config = dict(
    n_layer=13,
    d_model=64,
    n_head=2,
    n_kv_head=1,
    head_dim=32,
    d_mlp=320,
    vocab_size=2048,
    activation='swiglu',
    norm='rmsnorm',
    norm_place='pre',
    norm_eps=1e-05,
    positions='rope',
    rope_base=10000.0,
    rope_fraction=1.0,
    qk_norm=True,
    attn_scale=0.388,
    bias='qkv',
    tie_embeddings=True,
    parallel_block=False,
    extras=['capped logits'],
    init='uniform',
    init_std_qkv=0.0602,
    init_std_o=0.0602,
    init_std_up=0.0602,
    init_std_down=0.0,
    optimizer='muon_variant',
    lr=0.00391,
    lr_mult_up=1.33,
    beta1=0.95,
    lr_head=0.0128,
    warmup_steps=26,
    schedule='wsd',
    decay_fraction=1.0,
    decay_shape='linear',
    final_lr_fraction=0.05,
    batch_tokens=8192,
    seq_len=512,
    doc_mask=True,
    train_tokens=96120000,
    steps=11734,
    dataset='wikipedia_en',
)
Each number is 128 + 24 x the weight over its row's rms, rounded and kept within 0 to 255. Layers, rows and columns count from 0. The size above them is the row's rms in percent of the matrix's.

# layer 9 attention key, 32x64, rms 0.174, rows 0-31, columns 32-63
size [ 60  79  92 112  98  84  94 109 165  93  93 103 125 104 103 116  84 110  92  83  84  83  80 107  99  83  89 115 124  85 110  84]
[[ 93 138 130 118  83 130 107 136 135 126 127  83 138 108 134 164 170 160 182 119  88 152 152 166 124 142 140 117 125 106  90 126]
 [122 163 121 167  89 119 120 164 111 139  88  98 148 152 169 125 144 134 130 140 102 181 126 155 139 121 121 125 113 115 130 191]
 [118 136 132 158 101  77 107 105 119 120  80 105 106 132 119 100 105  99 144 124 112 138  60 116 102 124 106 105  91 102 129 175]
 [ 90 108 164 115 133 141  89  91  97 111 141 128 114 120 136 141 116 147 156  64 112  90 126 146 117 150 139 143 142 124  82  71]
 [150 154 100 142 145 113 150 128 125 124 138 106 121 130  93 151 147 122 122 153 126 164 115 202  83  71 132 137 112  79 143 164]
 [136  67 131 191 108 165 123  79 102  88 162 141 115 109 132 159 134 122 130 147 136 106 146 134 121  96 104 139 154 123 142 150]
 [162 124 112 112 110 122 103 169 133 146 156 110 153 131 149 181 121 140 125 167 143 160 119 110 147 127 140 146 155  79  94 167]
 [ 61  83 137 126 108 133 117 121 163 118 118 153 122 134 129 134 152 114  96 119 145 134 114 115 153 123 142 137 115 135 117 130]
 [ 94 144 104 161 116 124 186 131 160 114 101 134 129 117 120 114 133 127 100 142 131 150 110 111  96  89 121 124  82 126 142 163]
 [ 81 176 133 124 153 157 149 111 104 140 141 124 119 140 101 128 141 107 138 142 141 161 147 155 141  58 135 138 160 131 158 137]
 [158 193 114 118 115  90 141 124  90 178 141 151 143  61 147 134 113 125 161 153 136 150 138 131 134 120 123 113 136 138 127 146]
 [ 97 128 111 124 129 132 148 174 111 111 112 133 132 102 145 123 136 148 115 133 132 112  93 147 123 147  78 116 154 125 136 128]
 [146  90 113 112 123 131 126 118 153 177 128 122  98 118 163 173 109 106 122 165 172 115 124  95 151 126 149 145 147 137  86  54]
 [145 140 126  99 134 130 147 106 173 131 186 131 136 106 155 123 118 116 119 143 153 111 152 142 156  98 107 131 129 135  99 124]
 [121  93 138 137 113 178 155 107 110 127 133 140 135 121 134 134 153 128 138 121 116 155 155 144 174 143 108 149 102 104 119 121]
 [100 142 143 149 160 174 126 111 132  91  94 186 147 143 128 103 131 129  90 128 114 137 121 154  89 118 102 105 119 155 159 129]
 [110 149 116 153 139  82 139 132 138 113  92 131 156 101 109 114 132 116 128 157 137 185 111 124 107 133 118  97 136 146 150 174]
 [101 142 121 143 146 110 143 127 147  89  90 149 131 112 116 122 104 132 119 123 148 196 125 144  97 133 131 123 119 141 139 152]
 [128 152 118 109  90 196  91 143 107 147 140 112  83 172 123 130 153 131 127  92 130  90 154 142 109 120 167 171 111 117 126  74]
 [133 127 150 109 143 142 143 136  93 130 185 149 136 111 103  85 147 110 136 146 126  92 173 112 134  99 120 129 120 121 144  87]
 [102 138 129 160 131 103 165 127 126 117 119 105 157 104 132 119 106  97 100 163 129 189 114 139 122 143  85 121  96  86 139 166]
 [139 141 133 159 133 104 140 138 151 132 157 117 117 126 126 159 142 142 141 172 152 158 133 123 103  99 142 116  89 108 116 184]
 [144 137 117 130 120 142  88 114 131  91 147  95  91 182 110 116  88 146 131 124 129 103 139 128 131 111  84 136 122 126 157 119]
 [132 104 141 149 106 119 122 126 118 107  99 119 130 114 137 114 145 169  63 149 140 143 117 147 121  80 133 149 102 136 140 189]
 [121 152 161 152  98 100  83 159 108  92 107 122 137 140 134 116 131 154 146 169 111 140 137 134  71  83 151 123 131 140 150 146]
 [102 171 131 124  91 118  99 142 128 116 117 123 164 137 127 139 181 141 104  74  97 115 118 128 146 142 142 135 126 150 130 142]
 [109 110 127 154 147 127 173  91 144 133 121  90 141 125 112 151 137 115 115 134 104  90 129 121 153 137 114 102 123 192 144 127]
 [114 129 129 115 111 164 111 155 113  74 100 134 141 132  92 140 126  89 134  80 101 157 117 137 110 124 132 123 116 133 149 161]
 [140 129 119 171 122 117 136 134 122 102  73 124 157 114 131 135 160 180 133 100 104 139 111 148 102 135  88 101 101 140 163 164]
 [119 118 134 133 138  94  89 145 114 114 100 163 148 122 144 166 157 116 113 171 135 153  88  73 145 117  92 149 114 146 110  92]
 [139 100  74 134 132 167 138 143 147 107  86 150 126  92 137 156 130 147  97 146 163 114 115 143  72 129 157 110 104 127  99 122]
 [127 121 112 139 152 102 105 141 134  82  79 133 147 137 124 107 176 159 107 119 115 152  94 178 136 122 134 109 126 158 106 148]]